From a checkpoint of a small transformer trained on Wikipedia.
Size: 2 heads of 32 (1 for keys and values), MLP 128 GeGLU.
Architecture: RMSNorm before each block, rotary positions, no biases in attention or MLP, local attention windows, gated attention, hashed n-gram embeddings, a smear gate, an embedding shortcut, learned residual scales, skips across layers, norms scaled by depth, capped logits.
Training: a variant of Muon for these matrices, 103M tokens, 6263 steps.
Each number is 50 + 15 x the weight over its row's rms, rounded and kept within 0 to 99. Layers, rows and columns count from 0. The size before them is the row's rms in percent of the matrix's.

# layer 6 MLP gate, 128x64, rms 0.215, rows 19-35, columns 0-63
116:69 66 52 54 61 28 24 47 73 31 30 30 32 71 37 37 53 64 70 59 49 52 57 23 68 65 51 58 48 83 56 44 45 51 55 62 46 55 50 44 28 55 36 47 54 61 76 67 61 74 33 34 22 24 50 45 79 55 45 42 53 70 53 34
123:46 64 50 45 15 32 52 74 45 23 61 36 67 40 67 43 39 49 31 28 67 48 40 55 41 36 67 48 64 49 55 54 64 57 38 35 54 50 47 61 44 03 59 54 48 40 24 29 57 71 64 83 35 45 72 70 61 45 41 36 33 43 51 42
098:71 54 60 41 41 56 35 58 28 66 58 23 39 47 61 65 45 35 50 57 48 35 35 54 45 29 58 38 51 49 62 34 50 19 45 35 91 33 83 58 61 49 24 57 47 73 29 50 52 72 41 47 37 37 48 46 18 64 29 41 31 59 57 53
099:60 53 63 44 58 54 51 71 33 41 43 53 39 69 36 33 67 39 64 45 81 50 52 77 58 61 56 64 62 61 57 39 66 54 66 62 35 54 41 44 41 31 62 73 67 70 57 52 82 44 43 57 37 22 11 45 15 59 47 30 51 45 42 24
103:37 32 47 45 75 39 48 46 52 61 47 73 71 30 37 51 44 39 64 49 50 43 35 61 50 15 31 36 70 42 51 54 58 41 66 40 70 74 40 49 27 54 57 49 20 53 57 47 55 27 49 32 58 50 24 43 61 49 39 32 69 09 32 23
098:46 85 66 53 65 64 76 35 62 30 26 58 37 63 49 47 66 44 41 69 48 74 36 34 85 64 46 54 51 47 49 24 25 43 51 66 50 56 31 62 36 32 67 66 76 54 38 55 40 45 38 57 56 46 30 54 53 35 37 64 19 63 37 59
098:51 81 50 30 49 32 44 35 36 37 67 35 28 28 29 56 24 51 35 32 47 50 43 44 44 30 40 79 48 32 31 59 43 57 50 39 28 74 62 18 27 59 31 60 40 27 43 48 47 22 53 70 58 46 27 48 47 54 51 62 49 65 40 42
122:62 45 46 48 34 40 46 87 49 34 72 39 42 69 54 42 41 48 53 67 79 71 21 27 47 68 76 78 80 24 54 44 38 47 44 68 32 37 60 69 70 60 52 33 25 65 46 55 53 58 54 65 46 45 44 52 71 64 36 51 54 59 42 38
092:65 36 52 77 60 64 55 48 30 64 51 48 30 57 70 64 40 40 35 59 53 63 27 55 36 37 88 73 67 62 85 58 26 56 22 56 43 44 54 42 51 32 49 24 42 43 56 52 54 41 45 38 68 63 65 73 43 44 35 51 57 17 51 35
099:56 62 30 60 54 36 24 36 48 57 74 63 51 65 47 35 77 53 44 42 50 60 53 56 70 70 75 53 71 46 70 59 58 39 32 47 61 28 50 52 66 72 43 37 17 55 85 37 34 43 37 42 41 57 25 56 63 61 39 72 59 61 75 68
106:49 32 54 25 41 54 23 61 63 25 67 33 55 50 59 36 56 12 74 71 40 28 28 60 46 50 70 35 39 50 45 54 55 46 59 45 79 52 64 48 51 08 54 22 55 38 60 50 55 51 67 43 42 65 77 67 59 55 35 45 49 40 47 65
105:55 51 30 52 69 31 32 50 30 47 46 60 50 45 65 51 48 57 60 58 63 68 82 23 66 41 49 51 61 84 60 42 42 28 49 59 54 27 47 57 36 40 56 60 30 51 57 38 46 45 49 56 30 77 51 55 34 11 04 55 52 57 64 63
105:57 46 53 63 32 75 35 69 29 25 49 37 36 40 57 29 45 63 59 42 46 51 14 26 39 32 32 50 17 56 41 48 53 51 64 62 36 30 38 36 45 41 47 36 41 54 25 29 30 23 35 46 44 66 84 64 51 64 70 47 55 48 49 52
111:30 65 35 73 67 59 46 53 80 55 43 12 52 57 48 62 62 40 57 86 54 47 52 44 45 27 54 80 72 62 57 65 74 40 47 52 49 51 60 76 50 47 61 40 26 37 53 65 67 66 56 88 39 64 55 55 35 47 57 53 28 52 42 46
115:56 46 30 75 52 67 74 34 31 40 54 60 62 48 55 83 50 76 48 44 24 63 29 61 49 40 48 48 53 35 39 36 58 54 44 69 16 44 44 43 48 30 70 27 61 64 77 46 57 38 19 60 31 38 54 45 69 63 40 28 63 55 61 64
104:55 67 26 44 58 54 69 39 67 59 35 35 71 46 46 55 62 47 35 42 62 50 68 33 61 33 42 47 81 41 35 36 17 50 42 34 86 43 67 60 54 50 58 58 42 39 31 42 99 56 61 50 34 45 50 67 44 59 26 58 46 48 37 39
119:50 39 39 78 53 49 49 47 47 45 50 34 32 35 49 64 85 57 29 27 31 72 28 42 48 39 72 67 26 43 74 39 46 43 46 63 56 55 56 27 56 28 33 42 62 66 43 29 60 65 38 30 31 44 69 68 55 46 63 67 77 59 75 43
# layer 6 MLP up, 128x64, rms 0.216, rows 19-35, columns 0-63
112:56 49 45 60 60 59 54 63 84 56 77 45 40 73 57 48 40 43 58 15 71 59 18 50 53 73 62 53 52 33 60 45 38 60 51 53 65 67 50 51 41 99 52 53 52 60 71 62 85 49 43 44 42 43 50 63 40 50 53 54 62 56 79 54
111:54 48 46 66 75 67 46 49 71 37 55 46 63 45 26 42 53 46 48 31 39 48 43 61 04 50 22 63 26 52 49 25 52 21 49 46 56 36 34 62 46 67 49 72 42 76 42 68 73 65 58 59 44 70 53 79 51 50 28 61 33 47 53 38
102:33 78 71 52 47 27 46 23 29 57 46 52 15 80 43 48 23 67 66 65 41 60 56 28 49 58 64 64 38 36 51 40 52 61 52 31 52 61 44 77 53 61 46 51 34 43 27 43 50 49 64 47 29 59 65 71 48 62 48 22 29 63 28 44
110:64 51 73 66 63 36 70 63 81 62 68 47 70 33 61 37 52 68 45 59 51 51 64 65 55 79 63 63 31 67 68 48 53 61 67 38 72 68 53 53 54 62 34 52 25 49 84 47 41 64 41 46 33 49 54 32 77 17 59 66 55 45 41 65
097:46 40 49 36 67 43 33 49 55 65 41 80 78 47 66 52 55 18 25 53 52 40 42 50 49 51 55 24 52 60 35 44 55 57 45 35 41 64 83 59 50 40 41 51 38 31 47 62 49 25 82 61 77 72 49 68 26 42 30 29 65 65 29 52
095:44 51 42 63 59 47 54 62 25 57 64 67 41 50 55 42 68 75 68 54 43 56 37 66 52 60 62 73 50 53 47 67 73 78 68 62 65 51 60 58 39 63 21 52 41 63 74 38 14 28 71 41 48 66 30 37 69 41 52 67 19 33 45 62
110:56 65 73 66 29 62 47 66 53 43 55 56 83 68 56 67 68 67 71 40 59 25 44 24 22 43 40 58 43 33 25 32 45 55 49 59 50 62 54 80 68 61 33 33 49 53 59 29 47 46 45 36 10 70 49 40 45 34 56 51 48 34 64 44
109:49 50 40 44 35 47 59 34 48 47 76 73 43 51 30 73 69 15 52 35 53 51 63 72 60 59 48 12 33 58 44 37 33 32 49 23 57 57 39 59 85 73 35 29 50 61 49 43 45 37 27 30 67 41 61 48 59 50 51 42 34 39 71 48
084:58 54 47 40 46 24 68 41 39 39 41 38 60 50 57 52 49 50 52 44 19 58 57 27 69 47 45 32 30 36 61 54 72 39 77 19 43 45 42 55 66 48 25 63 87 37 27 67 36 65 47 83 45 53 57 49 53 53 48 53 29 84 63 41
107:74 47 39 38 57 61 63 65 57 45 51 70 56 29 19 39 62 44 55 67 49 39 45 41 47 39 74 56 28 75 53 55 26 47 52 67 53 66 15 64 46 42 52 47 36 47 70 83 36 48 66 57 45 28 47 71 36 43 72 84 42 27 63 48
121:21 64 57 53 42 47 43 62 52 66 19 39 46 43 57 28 60 67 34 32 41 47 56 57 42 30 60 75 37 52 69 44 34 65 50 49 47 45 48 57 26 76 46 78 26 73 33 43 52 81 29 45 37 44 41 15 64 44 30 51 30 58 48 39
115:65 83 34 34 24 34 43 62 64 34 66 61 72 63 68 62 50 44 78 68 46 78 56 54 50 64 53 51 69 64 51 69 74 14 45 77 42 65 60 34 50 72 66 49 29 68 39 60 37 51 24 43 45 47 45 41 47 52 52 50 56 40 38 58
110:40 31 49 47 48 55 28 56 40 36 31 52 33 44 49 30 47 59 56 31 43 73 43 07 54 44 51 90 60 57 27 27 72 64 28 61 26 26 47 36 49 40 24 58 35 46 24 51 31 42 49 36 46 47 54 48 59 68 62 49 56 34 40 36
113:66 56 42 13 63 48 40 52 49 53 40 66 44 34 62 51 56 66 46 59 28 39 61 80 29 46 56 38 67 53 62 56 52 44 61 73 63 41 68 47 41 51 13 63 54 50 29 36 71 43 47 75 65 33 18 57 57 18 62 33 67 40 54 32
118:90 72 53 57 43 36 43 47 51 13 46 57 60 44 41 87 70 30 37 18 38 49 67 43 55 75 57 43 59 35 54 55 67 42 39 54 47 51 61 38 55 61 40 44 41 40 60 29 50 67 62 55 78 74 66 29 49 36 48 33 35 64 53 62
101:32 35 49 84 57 76 47 19 48 45 45 46 23 57 31 41 59 43 49 39 24 81 47 65 53 34 59 43 38 67 48 28 54 63 60 33 81 49 51 31 60 64 41 49 32 45 45 28 23 43 49 54 36 55 50 47 76 42 38 52 76 37 69 56
104:71 59 32 32 68 51 67 36 36 40 67 71 67 55 44 31 32 45 61 62 60 33 42 47 45 44 76 30 35 53 48 65 61 26 68 47 39 52 49 85 48 27 55 64 55 39 53 70 30 58 61 52 70 74 31 37 25 62 38 52 46 21 45 71
# layer 6 MLP down (transposed), 128x64, rms 0.135, rows 19-35, columns 0-63
111:69 44 55 55 26 44 53 58 56 53 64 42 44 63 62 20 35 59 32 29 57 48 77 45 48 65 65 53 60 22 46 65 49 47 53 22 62 55 55 62 46 04 43 65 56 34 59 21 38 58 64 68 70 55 34 58 60 47 75 64 50 55 79 63
120:36 57 62 63 50 26 61 55 62 33 53 48 54 80 36 51 46 39 83 44 16 41 66 55 54 40 71 50 32 65 63 61 47 44 60 26 42 45 42 51 62 99 50 55 48 50 53 62 34 48 48 57 70 45 61 68 47 55 53 62 88 30 43 38
106:31 52 67 31 43 31 50 75 71 50 25 52 31 23 52 66 91 46 35 37 71 47 55 35 37 34 40 49 33 47 23 40 56 50 59 32 43 59 46 41 51 16 49 31 43 36 42 53 55 49 49 63 73 42 40 60 68 34 57 46 74 26 37 46
113:44 47 57 41 65 74 43 88 35 76 59 36 27 65 60 47 64 40 60 65 69 45 33 46 38 77 57 53 49 60 56 41 38 69 47 52 42 47 62 43 16 53 54 55 56 60 47 62 56 73 63 70 24 34 49 25 29 31 48 19 40 44 28 49
097:55 56 90 55 45 48 39 57 47 25 50 36 54 55 46 87 44 46 41 42 41 53 55 49 53 63 63 80 16 52 32 67 57 73 58 61 61 34 68 50 39 50 63 36 66 68 49 51 43 62 49 61 64 30 72 20 57 49 80 60 35 24 51 36
093:35 49 30 60 88 40 62 56 29 61 70 51 61 56 40 65 32 41 25 51 56 55 37 60 33 53 55 44 26 20 34 32 68 70 62 36 75 76 48 65 40 39 31 65 28 47 73 50 57 49 48 62 48 81 50 49 38 41 50 53 38 30 52 70
103:60 34 56 26 38 58 30 58 50 48 30 37 62 49 27 33 49 38 77 61 81 52 38 77 57 45 66 54 31 42 70 35 43 79 69 48 36 44 64 51 54 52 86 43 43 61 44 53 71 62 62 47 19 51 72 35 57 40 57 29 41 62 30 62
111:76 57 49 52 70 61 18 43 44 64 47 50 51 77 81 44 59 43 51 63 61 25 47 61 31 58 28 42 20 58 46 32 56 58 80 30 56 59 59 52 23 37 48 39 32 64 46 64 70 42 43 21 33 46 29 50 34 50 69 64 43 66 36 50
090:49 40 34 54 29 36 59 42 51 68 25 25 23 55 59 62 53 41 58 52 35 70 37 31 45 41 86 63 73 23 52 55 48 70 34 43 64 37 58 37 42 36 39 60 63 50 58 52 29 35 41 57 39 35 38 78 64 40 36 39 41 30 58 84
101:33 46 27 55 34 31 35 49 36 42 70 48 50 55 77 39 50 63 76 48 45 74 77 50 58 54 56 43 51 44 32 50 47 52 44 22 66 41 76 60 43 29 35 55 46 71 63 36 64 64 39 43 66 84 45 86 66 51 56 28 39 69 68 46
121:59 52 33 42 34 47 33 71 57 40 34 19 26 53 64 51 46 55 22 59 68 56 26 46 41 44 59 42 53 44 36 59 44 20 18 51 30 58 65 28 50 45 68 58 33 35 61 36 59 63 78 50 16 50 59 59 31 47 61 78 56 55 59 35
109:74 59 62 48 24 50 53 34 53 68 53 46 73 57 58 54 43 41 69 68 46 67 41 64 27 73 47 32 57 48 56 62 66 11 45 60 34 59 45 53 94 63 32 36 39 64 38 60 46 31 67 55 57 69 66 44 40 52 41 64 32 55 38 18
109:53 43 39 65 21 55 29 40 42 47 72 63 39 59 25 42 22 68 59 47 17 44 45 46 53 51 24 68 38 45 48 40 47 35 36 53 53 14 48 59 57 10 44 28 52 55 50 46 20 28 54 55 45 57 44 37 57 74 70 30 55 40 61 53
101:80 58 49 18 75 37 55 63 46 49 54 48 36 32 63 60 63 29 57 54 38 45 19 55 31 49 31 39 50 51 16 55 25 64 53 73 68 37 62 38 54 45 45 55 34 45 65 45 32 72 57 68 45 70 45 31 37 58 38 46 68 15 51 40
108:50 69 50 59 50 77 16 42 61 60 39 48 33 59 52 27 34 58 15 56 51 37 40 40 34 48 49 12 45 74 71 55 53 71 64 45 60 52 46 35 60 66 60 75 44 51 41 31 41 68 78 29 58 58 75 74 54 51 62 52 37 53 37 48
091:47 42 55 73 82 12 21 30 53 41 61 67 53 67 61 39 51 62 53 57 62 35 52 59 55 45 61 58 30 72 55 32 75 52 49 52 46 58 58 36 22 71 53 28 47 11 49 59 31 51 53 60 53 66 61 43 33 31 56 35 44 62 70 34
106:50 62 70 68 56 47 56 48 62 53 50 37 52 02 48 24 61 62 41 45 21 49 54 67 35 49 61 71 34 59 77 39 43 61 38 47 59 50 43 24 75 61 36 38 34 41 48 60 66 37 71 36 34 29 59 77 72 53 78 41 41 45 58 46